python train.py --num_hidden_layers=8 --hidden_act="geglu" --rope_theta=10000.0 --tie_word_embeddings=true --init="uniform" --init_std_qkv=0.0445 --init_std_o=0.0 --init_std_up=0.0445 --learning_rate=0.00598 --lr_head=0.0069 --max_grad_norm=1.0 --schedule="wsd" --final_lr_fraction=0.02 --doc_mask=true
Each number is 128 + 32 x the weight over its row's rms, rounded and kept within 0 to 255. Layers, rows and columns count from 0. The size above them is the row's rms in percent of the matrix's.

# layer 5 MLP up, 384x192, rms 0.162, rows 20-43, columns 0-95
size [ 94  99  99  91 100  99  96 105 105 100 103 110  97 100 102 102  95 102 109 110  93  95 102 100]
[[117  74 147 164 147 176 135 134 144 178 141 131  52  78  90  95  96  72 117 131 133 111  90 159  96 131 132 151 132 126 141 110  85 106 133 123 158 146 155 135 148 132 145 118 114 156 144 143  68 107 136 108 113 167  60  95  85 146 114  50 131  47 123 129 110 166  64 118 178 162 162 104 175  72 164  96 140  74 116 120 196  61 101 130 140 163 164 143 114  79  96  85 103 131 201 134]
 [150 184 157 120  85 181 165 135 166 141 138  83 189 128 146 188 203 142 173  57  85 173  34  95 140 146 140  94 166 179 112  80 109 129 120 107 137  95 109 106 176  91 146 116 106 128 108 131 176 120  89 163 122 111 147 119  91 139 136 177 111 142 157 164  95 129 115 153 148 136  92 150  74 158 156  99 129 108 109 110 122 117 155 140 142 120 133 101 118 131 150  83 117 115 107 161]
 [ 46 108 165 125 145 116 144 164 148 107 152 138 106 135  91  80 115 123 148 145 115  72 114 136 122 118  23 142 165 103 102 171  93 198 117 164 179 143 128 201 112 123 162 118 136 134 156 124 133 120 111  94 136 161  92 130 174 149 151  91 114  95 155 160 145  89 132 142 141 103 125 144  93 122  42  33 157 103 100 104 107 118 102 114 135 199  79 126 108 136 127 184 167 138 168 141]
 [139 145 126 145  64  99 115 124 117 113 135 129 159 112  89 156 143 114  51 131  98 169  82 175 141  66  75 159 154 205 101 138 139 156  87 136 157 102 143  88 115 133 125  74 146 137 123 122 112 117 172 169  75 104 163  71 156 174 215  96  85 122 139 154 125 119 115 105 126 119 103 133 141 133  55 106 116 145 142  95 155 140  71 118 145  79 140  59 146 152 133 149 157 141 103  78]
 [189 130 154 234 137 111 143  93 132 158 147 188  76  94 120 140 170  85  59 125 125 112 113 151 141 145 148 175 128 128 147 128 108  88 102  82 103  81 109 105  81 146 148 178 170 119 164 117 179  44 115 109 107 140 142 129 155 128 168 130 144 107  92 153 110 122 150 112 157 150 105  64 148 100 153 146 133 130  67  92 123  97  80  90  93 118 106 126 200  87 181 135 182 108 112 124]
 [ 94  96  87 155 144 126 117 140 223 166 140 130 133 146 164 149  74 205 127 149 115 119 168 108 128 152 139 146 221 110 205  95 112 148  56 147 146 116 113 156 106 167 111 169 169 104 115 174  69 126 149 140  44 117 140 113  58 136  96 104 169 159 151 130 113 156 133 149 146 115 153 139  88 118  88 159  90  42 117 117 134 112 110 145 154 195 131  81 142 110 112 161 180  69 130 139]
 [132  84 161 130 167 122  53 148 111 107 114 165  91 136 205 114 163 114  79  92 103  81 153 100 122  93 142 140 111 147  86 110 147  95 148 166 110 121 164  93 125  63 171  78  67 156 117 125 110 134 112 136 124 148 106 174 156  86 198 181 183  80 119 197  96 108  53 122 138  94 112 169 120 164 153 181  61 178 116 152 138 147 205 133  92  75 106 187  86 155 135  85  65 149 114 144]
 [122  67 114 156  53  94 200  81 142 158 187 194 113 131  61 145 107 169 142  94 186 120 112 177 126 131 143 169 135 129  95 177 136  97 133  84 167 100 176 155 114 188 105  98 143  90 131  82 139 162  65 103 156 164 100  89 123 106  89  90 134 168 140 130  95 136 133 117 122 184 125 124 159 124 103 142 116 204 155 117 155 146 148 202  97  91 117  68 107 161 140 101 139 185 146 136]
 [120 107  79 141 142 139 148 123 196 131 140  94 127  78 120 165  98 148 174 186  87 145 144 147  72 144  83 105 154 111  84  82  89 137 133 145 151 115  94 156 155 128  92 123  69 133 159  74 128 131 153  98 132 141 164  95 145 113  85 143 156 137 158 170 109  69 136 154  97 160 114 155 122  72 145 153 115 131 121 127 133 152 155 213 127 113 139 127  81  57 124 114 120 136 141 144]
 [127 139 126 149  95 108 189 144 116 146 105 138 105 117 179 115 126 157 159  91  48 132 155  78 120 154 151 112 108 135 141 110 146 147 156 101 135 150  62 128 173 100 144 152 158 159 180  83 134 114 136 124 153 106 138 114 151 137 137  88 136  97 121 163 128 139 116 169 108 155 210 132 145 156 166 122 184 122  68 141 130 107 100  78  72 233 132 154  95 105 154 138  60  86  80 179]
 [109 160 176  87 148 107 145 110 105 111 147 162 108 159 157  98 157  68  94 157 107 181 157 138 146 130 142 139 139 134 120 131  55 145 140  81 173 100  89 132  96 132 133 126 173 162 135 149  74 133 123 127 134 127  83 137  80 185 136 138 125 131 139 157 195  98 150 133 137 101 123  96 182  91 113  72 152 129 160 178  77 170 123 126 187 166 162 132  82 139 135 144 146 108 157 104]
 [173 129 113 116 126 129 136 151 134  87  78 126 137  78 154 178 183 166 109 126 116 143 101 102 150 130  98 102 188 131 133 145 108 150 113 163 120 126 106 106 110 163 130  68 154 172  90 167 129 142  78 109 118  47 112 176 151 134 209 140 141 112 175 132 195 116  96  80  92 203  79 144 149 114 109 133 170 174 102 143 122 150 194 158 127 160 131 144 124 141 129  88 174 143 105 107]
 [133  93 148 148 115 124 171 174 122  90 118  60 105 144  62  97 176 223 128 125 140 171  50 159 108 147  58 132 147 141 213 149 178 166 178 188 138 140 104 164 104 154 100 114 196 117 183 135 144 105 105 111 122 137 107  97 103  76  84 114 116 165 134 104  67 148 118 181 134 197 127 143 161 130 165 144  81 160 118  84 182  68 145 202 121 146  96 147 133  81 160 104 130 131 102 140]
 [127  42 128 154 100 127 129 123 114  97 130 136 154 121 170 136  69 100  96 132 153 140 164 189 137 117 144 203 165 148 119 149  91 183 139 162 135 132 117  99 167 141  98 140 207 141 130  93 178  99 110 163 208 151  51  82 117 139 106 175  87 131 172 135 160 138  97  58 107 161 107 147 134  42 106 163 109 130 106 152 134 109 150  94  99 106 115  95 152 177 159 163  92 153 172 171]
 [115 112 112 160 129 131  81 141  96 154 119 156 113 132 147 115 117  96 153 127 155 135 168  81 109 191 114 147 102 110 126  66 110  97 114 140 146 131 110 124  89 164  46 161 143 105  54 155 130 119  90 194 110  81 178 129 116 126 136 169 130  56  81 139 161 122 120 114 135  79 201 142 114 155 191 127 128  52 145 150 133 136 132 187 118 108 162  54 157 108 145 163 141  91 134 106]
 [132 134 102 121 119 105 113 152 166  95  34 207 177  84 123 159  98 122 135 144 142 120 104 124 167 124  98 121  92 151 100 199  74 148 160 131  75 120 131 118 113  96 148 143 189  85  88 173 164  98  86 134 179 108 180 118 156  99  86 132 151  92 142 115  79 167 148 128 141 157 111 133 136 129  65 121  73 159 112 101  98 158 147 114 137 111 181 139 123 125  73 127 143 187 120 114]
 [120  98 152 129  96 119 141 120  88 134  84 199  92 128 164  99  65 193 162 108 125 111 158  97 146 118  68  62 172 127 112 114 151  53 123 171 154 110 158 133 134 157 100 119 135 145 108 128 104 130  95  99 148  87 116  70 113  28 156 122  77  95 154 119 137 169 120 153 122 119  96 153 163 146 106 144 108 151 140 171 140 135 105 147 167 155 140 104 139 155  90 109 109 100  88 141]
 [159  97 145  96 140 171 157 114  56  85 114 124 156 100 129 172 146 173 157 124 175 208 148 172 147 167 186 153 150 165 103 159 132 161 104  88 108 104  68  73 131 113  92 148 138 149  86 161 170 139 163 158 130 140 108 104 145 162 135 100 158 118 131 133 120 121 169 135 113 177 120  90 129  90  98 135 140 142 136 126 163  93 122 149 150 132 177  95 118 145  90 108 142 110 156 113]
 [117 126 137 122  85 105 113 104 135  87 142 176 128 131 134 136 154 118 132  82  86 169 204 168  79 100 113 106 131 123 170  73 227 136 141 144  98 124 111  88 130 103 147 147 121  62 137 100 131 143 177 168 152 147  83 180 126  76 114 117 149 180  50 110 106 164 111 122 145  74 166 127 123  94 106 101 107 150  98  81  92 170 126 108 143 102 178 104 164 175  52 138  84 114 107 106]
 [179 166 110  95 153  96 122 152 188 170 166  76  85 145 140 115 140 120 161 156 119 138 173 166 184 164 109  84 197  36 161 146 171  83 154 156 135 119 156 106 135 129 143 146 127 151 149 123 102 107 132  93 166  86 148 102 129  99  79 136 122 105 151 109 156 100 133 167 148 102  70 116 133  47 116 118 149  54  80 150 120 165 133 123 173 146 127 121 120 202  88 114  81 100 135 100]
 [154 182  64 139 171 130 177 173 117  74 172 143  72 130 143 119 139 110 100 152 143  98 128 105  96 157  68 147 121 150 124 155  79 117 205 132  99  70 100 119 132 100 104 180 103 158 106  92 110 108 166  66 200 155 135 108 148 147 145 128  77  88 124 125 138  86 151 168 159 155 143 136 129  92 169 108 144 144 116 124 162  54 103 130 115 133 130 166 141 142  93 110 197 195 124 124]
 [130 133 183 103 138 121 156 107 127  79 165 137 101  93  81 115 129  70 138 110 112 172 133 129 116 152 168 131 120 116 162 131 158 158  87 120 130 108 134 170 111 172 173  64 126 115 160 134 158  93 107 104 201 142 194 149 138 193 108 168  91 112 147 103 171 171 159 103 192 188 140 108 125 120 139 171 107 162 180 172  96  71 114 112 181 126 136 123 167 100  55 144 153 120 161  67]
 [ 68  92 200  93 116 102 149 109 108  99 129 132 133 105  95 174 132  83 116 224 143 101 137 177 180 130 128 150 188 138  55 153 134 128 124 151 178 142 112 133 119 130  96 103 125 110 153  98 135 146 115  75 130 178 141  88  76  58 115  87 116  92  87 119 101 104 155 154 141 115  99 110 159 139 164  84 123 144  76 115  94 164 118  78 114  97 126 123 105  87 149 108 106  99 122 203]
 [ 63  96  97 110  99 165  98 160 140 142 131 137 167 139 108 126 138 130 134  97 155 154 181 167 145 147 165 117  83  91 133 152 122  63 127 179 178  84 162 127 166 123 147 186 135 143 160 162 141 144 136 234 174 138 136 145 166 110 100 146 126 147  80 130 102 174 174 141 154  96 154 123 141 115 136 145  88 131 168 164 151  98 110 171 141 152  87 157 163 165  86 111 150  71  46  66]]
# layer 5 MLP down (transposed), 384x192, rms 0.148, rows 20-43, columns 0-95
size [ 97  99  97 103 108 101  99  98 105 100 100 110  90  99 100 100 100 101 111 104  97  97 108 103]
[[115 113 148 133 128 107 130 178 121 127 105  51 167 149 175 118 216 177  82 157 134 115 142 166 135  91  84 124  93 160 126 155 116 144 172 134 105 139 165 110 161  71 145  82 151 159 116 107 154 110 133  60  81 117 119  89 130  85  56  94 120 162 174 118 157  93  54 156  85  99  88  85 103 149 168 125 119 105 162 112 117 136 101  95 101  79 126 102 139 142 116 147 137 178 111  63]
 [111  89 104  55 122 148 174 119  84 159 160  72  90 136 147  95 139 119 154 129 208 111 164  56 133 122 101 104 116 115 145 112 115 127  88 116 133 130 127 150 146  43 143  74 165 165 128 111 159  92 152 168 136  89 129 184 111 166 143 158  68  73  56 165 144 145 112  81 111  74 157 120  93 155 121 113 106 156 199 122 121 130  96 123 117 147  87 136 144 138 167 162 142 115 144 164]
 [120 110  82 105  84 141 119  75  62 119  89 160 164  84 134 145  82  43 196 166  98 169 164 132 168 174 144 105 114  96 112  86  75 106  96  71 128 109  77  93 129  80  92 147 129 125 101 154 101 157 160 198 126  82 111 153 144 149 166 111 130 191 142 148 123 141 110 153 132 133 163 101 114 140  57 147  78 123 196 138 197 150 172 161 130 136 129 126 124  90 149 120 159 163  94 139]
 [139 104 131  88 160 149  90 134 123 118 126  64 126 130 173 148  72 120 164 199 157  56 159 127 142 114 176 141 207 147 104 124 171  85 116 173 168 138 155 161 172 163 118 123 123  68 156 158 128 106 163 142 126 192 134 145  92 117 119  34 122 107 159  82 136 120  81 138 108 156 154 141  70 129 113 136 121  83 111 112 129 117  67  98  88 191 128 184 123 110 123 126 153 183 132 134]
 [ 91 117 130  94 203  64 206  61 150 113 109  90 117 150 163 111 155 163 112 126  94 133 123 166 121 126 134 137 124 103  65 137  83 160 167  86 105 151 112 145 162 119 110  76 133 116 114 110 139 200 125 125 152 146  97  78  91 167 103 165 162 114 137 136 161 125 152 144 127 104 185 151 164 180 109 129 227  88 121 129 122 115  86  95  92 160 131 168  85 129 118 144 163 123 135  65]
 [144 134 100 114 132 131 125 162 134 143 151 167 183 103  85  96 132 130 142 115 146 128 172 127 101 108 113 119 111 170  99 107  94 141 196  82 124 125 162 122 183 119 166 141 178 126 131  85  89 120 114 126 139 124 112 120  97 105 208 119 159 131  99  84 109 121 147 180 223 150  83  85  87 163 181 156  79 138 165  79 110 120 124 153 122 150 151 181  92 112 117 106 113 138  97 156]
 [114 155 135 135 151 107 136  98 143 108 101  72  82  50  81 134 112 151 143 133 120 120 145 129 124 112 179 152 111  79 159 164 172 130 156 120 164 186 117 103 148  65 185 172 126 148 157 120  84 138 182 117 127  79 117 110 150 149 150 154 151 107 148 167  82  50 115 134 187 131 189 133 155 152 131 152  87 137 114 131 133 200  85 161 127 123 133  69 176 127 165 160 123  54 111 148]
 [189 155  66  43 103  92 156 153 149 126 193 102 108  52 123 124 145 121 120 154  98 124 120 100  91 174  89 150 129 180 144  68 135  58  46  95  96 119 182 115 117  76 143 127 111 140 107 148 132 120 124 108 155 139 153 116 136 176 133 168  89 110 131 154 173 124 107 118 134  69 134 129  37 127 155 119 106 159 163 134 108  72  74  99 108 131 100 208 187 141 152 108 119  56 160  92]
 [154  87 133  92 159 189 131 121 154 116 129  97 166  90 125 176 108 122 121 146 125 107 166 149 135  80 163 138  76 123  78  70  91 155  95 121 132 197 123  61 174 118 113 101 139  77 136 129 114 171 125  59 133 112 175 106 154 114 144 107 107 100 119 122 143 151 131 105 106 161 124 105 142  85 108 124 130  98 135 100 172 131 128 131 153 107 149  83 192 100 110 115 116 178 146  92]
 [170 131 200 146 115 142 192 146 145  94  62 177 106  91 176 171 106 164 149 152 179 146 103 183 172 131  82 149 121 113 115 146  91 114 122 130 112  95 122  82  48 117 146 146 103 119 184 123 117  88 107 121 168 169 186 158 160 129 107 176 174 158 158 131 124 109 136 201  69 107  71 120  83 129 129  96  97 156  97 110 130 114 105 101 162 114 111 178 149 177 117  93 155 107  90 191]
 [ 70 132 167  58 179 142 164 153 146 104 131 110 104 145 161 107 156 133 134 149 100 151 140 126 107 117 125 171 167 126  89 136 102 120 152 120 117 139 183 156 111 165 136 158  88  64 176 131 195 170  80  74 117 119 132 145 156 142 161 103 112 159 121 128 156 137  86 226  85 102 126 151 119 155 119 161 130 162 211 110 124 121 113 121 161 160  94  83 110 158 135 143 143  80  90 102]
 [175 113 165 122 184 114 115 145 160 130 123 139 124 120 116 152 154 126 112 103 148  86  48 147 105 110  78 159 143 116 146 110 147 110 130 135 120 162  87 144 136 165 119  91  81 164  84 115  80  79 132 117  70 156 117 120 121 113 137 167 141  70 160 214  82  78 111 180  92 182 168 162 122  77 109  97 126 169 100 158 121 131 116 157 116 136 175 154 145 110 155 109 179 174 147 121]
 [ 98 179  78 117 139 149 159  88 153 129 175 157 105  93 124 185 158 131 139 151 102 124 102 144 157 152 119  59 158 119 139 151 164  87 126 121 142 116 129  85 168 111  98 109 189 104 133  87 157 139 126 109  94  87  93 116 129 160 155 116 169 147 122  88 167 120 146 166 163 114  54 166 100 119 166 127  98 100 123 160 142 143 126  86 154 102  92 161  63 134 136 131  95  81 150 149]
 [122 169 130 100 145  74 141  98  75 103 107  94 149 105 113 129  93 133 106 108 102 162  62 116 207 124  93  86 132 136 146 104 159 127  58 132 129 153 123 118 157 145 128  79  84 132 113 123  98 130 173  49 112 120 157 145 118 122 135  87 121  21 157 118 184 148  86 159 137 110 207 173 191 135 110 124 170 162 143 160  55 146 154 143 144  79 137 124 133 105 122 108 149 142 149 150]
 [181 155 141 120 146 141 163 123 135 101  92 195 131 130 129 123 175 139 173 136 168 162 187 101  91 129  90 148 126 147 133  85 156 153 141  99 120 115  48 126 142 191 156 121 153 155  59  98 154 155 144 145 121 127 116 119 155 171 104 111 117 115  77 114 126 102 115 103  90 164 137 126 142 145 179 132 114 125 164 135 101 123 144 159 125 101  96 136 125 155 126 147  76 138 149 140]
 [104 154 101 180  95 143 156 120 127 117 124  78 128 156 118  73 159 108  87  80 115 122 145 106  84 122 106 116 140 129 152 109 124  91 111 147 135 107 105 135 114 142 141 166 144 172 149 112  85 107 104 131 130  99  74 128 157 174  64 158 110 157 148 157 109 160 123 123 104  82 198 164  98 105 159 135 165 129 219 193 173 138 142 178 145  28 136  62 145  73 158 179 137 133 158  87]
 [111 130  88 180 112 153 161 138  97  90 136 107 163 179  41 123 141 105 101 136 144 121 149 131  74 101 144  93  84  75  79 130 123 127 115 116 197 119 103  88 142 133 159 103 124  93 139 146 178 161 104  84 190  86 155 120 156 150 114 148 128  62 159  78 174 139 128 138 141 154  73 114 118 146 108  98 143  86 117  94 129 117 135 118 175 132 112 172 129 108 126 116 124  88 127 150]
 [109 111 154 141 157 139 119 135 109 151 104 174 147 175 166 145 145 100  97 157 112 107 127 178 162 118 118 120 186 145 141  86  54 191 117 142 116 160  80 125 149 135 103 151 114 137 116 156 124  81 209 185  96 158 102 125  87 131 140 156 181 173 221  96 100 131 110 127 184 128 152  84 162 104 155  88 185 145 142 172 147 111  90 119 148 154  80 157 155  99 124 122 126  96 143  60]
 [116 131 147  96  61 155 142  97  95 147 118 134 122 159 132 133 169 140 129 157 172 114 121 104 124  34 176 157 149 125 150  85 127 122 211 131  81 140 114 114 121  88 117 177 145 106 121 138 110 156 127 157  85 170 126 129  64 131 108 118 103 149  78 129 120 118 109  82 197 105 159 141 107  97 147 140 153 120 107 121 159 135 105 160 114 156 152 151 188  89 101 123 127 128 138 116]
 [180  69 164 127 149 121 136  89 126 158 180 163 134 141 138  98 102  71 131 133 212  56 170 149 109 135 134 102 146 109 127 125 173 100 143 120 126 125  97 114  66 137 128 145 136 132 125 134 106 124 124  97 104 168  87 121 137 152 125  76 136 154 119  95 133  63 160 134 115 114 130 129 116 154 132 144 152 112 112  87 137 141  94 147 184  90 118  97  63 147  74 103  55 123  71  96]
 [174 123 134  40 174 115 140 159 126 146 201 156  94 103 150  92 145 148  73 173 112 132 113 135 148 160 141 124 120 176 169 140 172 104 102 121 206 160 131 106  87 161 153 124 111 185 184 137 160 113  93 120 124 114 126  88  95 125 143 102 169 166 167 133  93 175  95 120  79 173  89  97 136 121 199 130 137 126 119 138 131 118 142 153 101 154 114 104 102 157 141 117 152 152 131 118]
 [173 170 127  98 139 131 120 122  97 132  86 152 123 112 182 129 148 164 151 124 106 138  73 138 151  82  69  84 136 105 114 152  84 127 174 171 157 129 117  54 116  67 139 163 105 150 104 100 155 164  95 100 117 112 134 130 135  63 144 130  89 110 165 114  66 107  97 136 124 128 151 116 195 100 155 172  81 170 148  82 139 116 103 155  99 199 114 128 157  82 117 164  77 122 142  96]
 [131 162 166 121  87  91 119 106 136 153 154  69 135 147  63 119 201 110 137 187 115  85 155  77 105 149 111 169 119  94 153 160 143  86 173  60 103 137 146 118 104 116  99 110 113 162 106 108 117 123 124  98 130 154 166 167  70 120 144  93  59 144 145 180 138 172 149 141 153 144 137 107  98  94  79 132 154 108 168 128 165 166 169 116 119 120 138  98 183 136  89  81 140 145  74 185]
 [124 133 103  74  97  56 144 144 111 165  86 135 148 133 137 109 132  78 145 129 104  91 200 104 111 119 133 161 131  66 153 132  89 157 164 105 150 174 148  95 162  78 149 128 189 154  84 105 109 154 139 123 127  81 144 115  93 103  98  90 152 163 164 113 164 167 164 153 170 120 121 134 140 160  96 122  99 165 170  89  90 136 179 107 100 169  93 135 134  35 176 115 148 115 170 144]]
# layer 5 MLP gate, 384x192, rms 0.161, rows 21-44, columns 0-95
size [ 99  99  98 105 101  92 109 100 101  99 109 103  96 106 100  99 105 106 106  95  96  96 104  96]
[[179 118 103 134 201 161 120 170 148 164 107 133 176 145 136 101 150 113 131 118 125 102 133 125 157 156  93 134 101 131 133 117  90  92 140  86 144 142 129 185  79  94 147 175 100 126  85 149  94 105 145 167 103 165  99  82  90 201 185  79 121 126 154 123 225 116 119 124  94 150 131 113 107 107 118 112 101  76 122 133 130 213 116 134 153 109 172 188 106 161 117 102  94 122 162  84]
 [129 222 123 153 109 147 159 146 101 153  84  75 141 133 127 102 128  75 109 100  97 141 120 123 145  98 174  96 172 125 117 135 105  79 171 164  91 127 116 118  62 103 104 114 132 146 122 149 157 189 151 152 123 153 124 153  65 189 132 159 167 183 156 111 167 182 100  80 123 133 160 142 122 139 160 162 124 110 155 119 150 155 168  44 118 111 114 141  57  94 108 125  65  97 152 126]
 [126 114  91 101 121 132 201 119 142 121 162 173 129 120 135 141 154 128 119 147 180 149 133 115 133  93 145 154 105 141 170 112 100 128 152 116 127 122 107 152  84 100 121 138 107 130 161 140 125 100 129 127 173  85 154 105 130  92 145 114 127 126 126 179 175 145 118 102 115 177 146 150 116 105  92  54 106 199  72 113 145 135 130 178  87 164  74 164  70  53 125 169 162 109 131 130]
 [109 126 107  93 140  98 101  75 101 141  82  97 171 143 144 131 149 135 159 143 116 122 164 179 105 123  84 159 139 104  88 131 103 129 124 148 103 160 114  88  98 109 140  85 146  69 108  80 118 145 151 188 185 101  85 102 123 201 105 108 175 133  83 113 112  90 151 155  47  77 200 144 125 119 127 182 172 145 135 142 130  46 112 119 115 191 102 150  91 130 140 143 114 166  92 121]
 [137 141 107  88 130 117 143  96  80 114 138 114 102 176 107 127 134 106 182 155 119 151 150 196  74 135 104 134 188 150 152 110  91 112 120 107 127 124 136 120 187 170 128 124 108 105 143 123 181  74 109 122 111 109 138 157 123 119 148 154 116 143 118  88 130 135   2  72 129 150 131 107 147 142 130 134 139 162 170  56 169 130 117 171 162  87 139  82 101 128 139  68 145  92 133 117]
 [161 107 147 117 103 146 101 161  89  65 121 103 140 101 111 106 159 139 154 117 131 188 139 155 109 162 159 152 196  98 144 108 116 132 118 157 186  32 166 168 113  91 110  84 146 115 129  87  96 104 150 123 119 146 144 147 188 153 122  83 112 107 104 127 139 138 219 104 101 124 145  66 122 125 130 120 144 127 109  82  56 173 129  85 138 216 154 104 143 150 148 120 122 122 163 165]
 [ 96 109 155 108 189 128 123 151 133 117 120 204 148 121 102 139  89 143 146 170  89 108  97 126 120 175 105 139  90 154  88 146  85  99  86 128 112 155  92 140 176 146 192 124  98 200 163 143  98 187 190 157 166 144  77 167 129  92 154 135 136 123 155 105 122 129 128 108  91 105 151  81 145 151 122 143 147 133 112 127 119  58 128 157 133 124 101 197 123 158 134 106 187  76 167  68]
 [108 142 152 143 194 100 185 150 122 133 151 116 174 120 121  79 133  83 110 171 114 133  98 140 163 146 142 111 108 223 133 135 103 126 134 169 122  98 178 108 126 134  93 158 195 154 118 172  77  98 136 165 114  97 149 131 127 169 116 161 162  72 143 122 101  77 122  81  82 133 133 119 148 210 140  89  38 148 115 165 149 134 164 131 151 151 122 120 133 117 162 117 156 119  82 106]
 [173  57 101 109 107 175 120 160  55  61 105 100 113 101 123  78 176 154 102 105 136 172 117  93 138  92 109  81 102 182 143 150 119 101 181 121 137  87  54 110 146 148 124 130 134 128 195 138 154 139 115 126 125 139 111 153  96 112 159  79  91 201 190 129 107  87 118 185 119 137 119 146 126 122 122 104 140 125  95 143 141 157 115 126 122 171  64 149 143 106 116  96 153 170  90 156]
 [150 123 117  98 141 125 138 124 107 131 136 150 151 156 121  72 119 152 140  85 161 161 122  98 113 163 171 168 129 106  69 148 107 159 148 100 108 147 142 108 153 112  78 147 157 104 135  80 111 121 120  99  91 172 148 133 133 124 107 173 203 136  83  89 143 156 170 117  88 141 149  92 107  39  85  50 144 137 108 104 158 154 135 165 169 126 115 143 148 115 184 104 137 160 181 104]
 [149 105  93 152 146 137  97 179 155 165  91 122 133 159 174 135 132  70 114  98 132 133  96 114 146 113 116 151 169 139 155  82 118 121 138 157 148 148 107 142 138 125  75 106 134 141 141 122 132 105 144 236  93 120 118 194  86 115 160 154 113  94 130  97 135 123 109  97 141 109 101 115 149  91 108 120 145 135 113  98  99 140 147 111 153 165 130 122 139 177 151 133  78 145  82  85]
 [130 148 142 129 146  48 160  94 114 154 117 137 208 118 122 169 136 112  78 133 104 101 147  98 110 127 155 125 142  77 171 186 158 154 125 172 108 119 131 122  74 144 137  65 141 133 144 131  70 137 107 150 116  57  98  63  80 203 115 104 154 138  88 115 152 135 128 148 165 136 122  92 139 161  75  61 119 144 155 158 149 111  88 117 113 158 128 107 138 100 136 139 138 111 135 105]
 [125 165 140 169 184 127  63  86  94 130 100 119  82 176 124  86 129 184 127 136 158 124 162 136 150 151 154  80  78 140  82  91 123 162 145 122 110 177 124  90  95 102 174  86 107 159 163 171  92  87 121 132 109 153 205 134  92 163  71 165 115  64 144 146 136 163 115 170 159 125  97 112 147 151 150 106 140 191 122 106 156 148 131 115 192 176 129 155 109 126 133  92 153  84 131 164]
 [ 84  90 116 172 137 156 118 121 146 110 135  67 141 121  82  89 131 110 111 151  84 136 135 153 129  93  83 130 139 132  42 115  83 154 122 125 125 117 119 140 104  97 127 106 138 157 210 137 122 162 140 112 154 175  64 177 146 114 153 165 129 154 155 106 123 103 108  75 152 122  49 139 160  61 109 141 124  98 154 126 103 102 107 112 127 169 127 144  68 131 174 107 118  74 156 166]
 [132 140 159  85 120 102  99 161 105 127 105 138 168 172 129 129 147 137 116  68 130 168 132 167 142 199 169  93 101  91 143 167 148 176 110 119 165 115  83 116 159 107 142 129 110 132 107  55 109 113 126 116 109  87  92  60 120 154 105  75 162 167 160 102  64 112 202 140  96 124  71 160  49  42 158 181 136  96 152 124 182 122 115 140 103  86  80 154  99  76 158 120 135 147 118  92]
 [145  74  94  73  79 104 196 136 136 156 119 102 152 113 120 115 124 124 123  86 140 162 108 139  86 135 152 117 160 140 111  83 102 127 171 130 104 113 131 135 125 132 148 145 139  95 149  88 181 156 114 174 123 154 161 119 121 152  95 169 111 159 125 118 176 113 106 134 154 119  82 140 124 129 104 112 154 133 133 128 158 123  43 120 106  95 105 169  70 192 119 148 102 105  94 173]
 [128  46 158  99 127  63 149 130 140 108 123 113 161 152 146 109  69 103 149 150  93 128 136  65 112 179 111 217 178  77 144 120 134 185  89 159 161 105 185  63 121  94 127  66 107 149 104 157 116 120 117 121 119 122 172 128 150  72 135 141 185  92 118  68 135 134 114 143  88 125 154  72 148 114 144 132  67 130 133 107 154 125 175 106  74 125 137 197  98 157 142 122 114 112 102 132]
 [130 110 150  92  72  99 138 105 100 166 118 149 165 152  84 183 122 146 159  96 123 128 102 153 144 150 115 164  98  93 129 135 119 124 109 111 126 151 118 134 142 109 110 111 173  71 125 105 161  95 112 109  53 173 120 121 139 157 155 119 166 144 151  22 181 182  87  88 154  97 137 107  84 121 102 195 126 178  77  90  91  90 113 141 146 138 148 137 105 102 153 130  97 148 183 106]
 [ 96 149 153 106 152 135  90 146 127 173 133 139 138 148 193 151 166 107 196 159  96 134 165 100 161 145 214 115 122 138 151 116  82 166 131 142 134 124 168 175 131  88 161 108  63 128  92 135 124 132 164 129 113 106 101 158 139 131 194 169 140 149 110  82 127 114 144 127 107 106 107 131 138 217  98  93 133 161 119 146 108 126 134 134  92 146 147 148  67 167 115 110 137 109 150 186]
 [142 117 133 123 203 158  86 195 165 102 141 169 135 104 139 154 113 134 158 195 159 100 121 182  91 106 115 143 166 143 142 109 105 144 130 148  89  99  79 145 142 130 122 167  54 120 132 148 131 136 140 118  53  91  99 153 147 104 102 165 134  99 178 173 157 130  84  90  98 106 169 119  46 152 114 141  86 139 153  98 112 117 207 114 108 170  54 188 154 167 189 162 168  93 141 116]
 [160  95 113 114 133 147  62 142 182 165 121 164 156 102 111 211 103 151 150 122 155 141  93 159 143 151 145 199 123 136 156  83 139 132  72  85 139 146 115 162 194 184 125 174 168 108 110 147 132  97 142 172 146 109 116 122 132 143 114 129  90 138 131  97 154 136 159 119  87 170  53 145 119 134 161  80 125 136 185 185 156  94  93  46  81 116  91 110 111 102 170  82 118 150 161 147]
 [151 155 120 170 171  56 158 113 116 130 130 135 145 106 130 118 128 194 170 103 129 111 113 129 114 171 115 108 126  73 135 126 174 138 158 115 125 128 112 186  73  90 137 144  81 133 154 103  69 122 145 142 111 176 146 153 151 161  94  32 120  59 127 168 103  89 115 117 139 157  46 164 158 148 104 144 141 107 106 131 125 202 116 116 149 142 121 118  76 154  72 135 105 139 150 136]
 [155 162 121 102 203 114  74 163  96 171 105 142 172 137 109 149 144 131 134 173 138 150  74 122 150 137 132 134 120 123  55 122 146 132  81  99 160 159  81  93 164 188  88 123 113 122 108 205 142 152 174 142 132 190 116 127 152 133 123 121 205  98 126 182 123 105  74  90 101 147 150 160  70 106 135 144 170  99 101 134  84  96 124  68 107 143 176  96  74  71  95 118 137 140 169 116]
 [123 138 131 164 105 167 160  77 141  95 115 133 195 137 146  94 126 144 137  95 142 168 103  81 104  99 111 101 131  44 142  87 166 147 147 134  92 186 134 172 133 140 162  77 111 101 148 104 195 154  90 146 125 157  72 152 169  78 143 142 135 138 159 124 139  64 171 136 148 188 149 144  81 191 149 155 113 125 117 115 173  89 121  95 116 124 118 134 114  91 132 156 106 119 184  76]]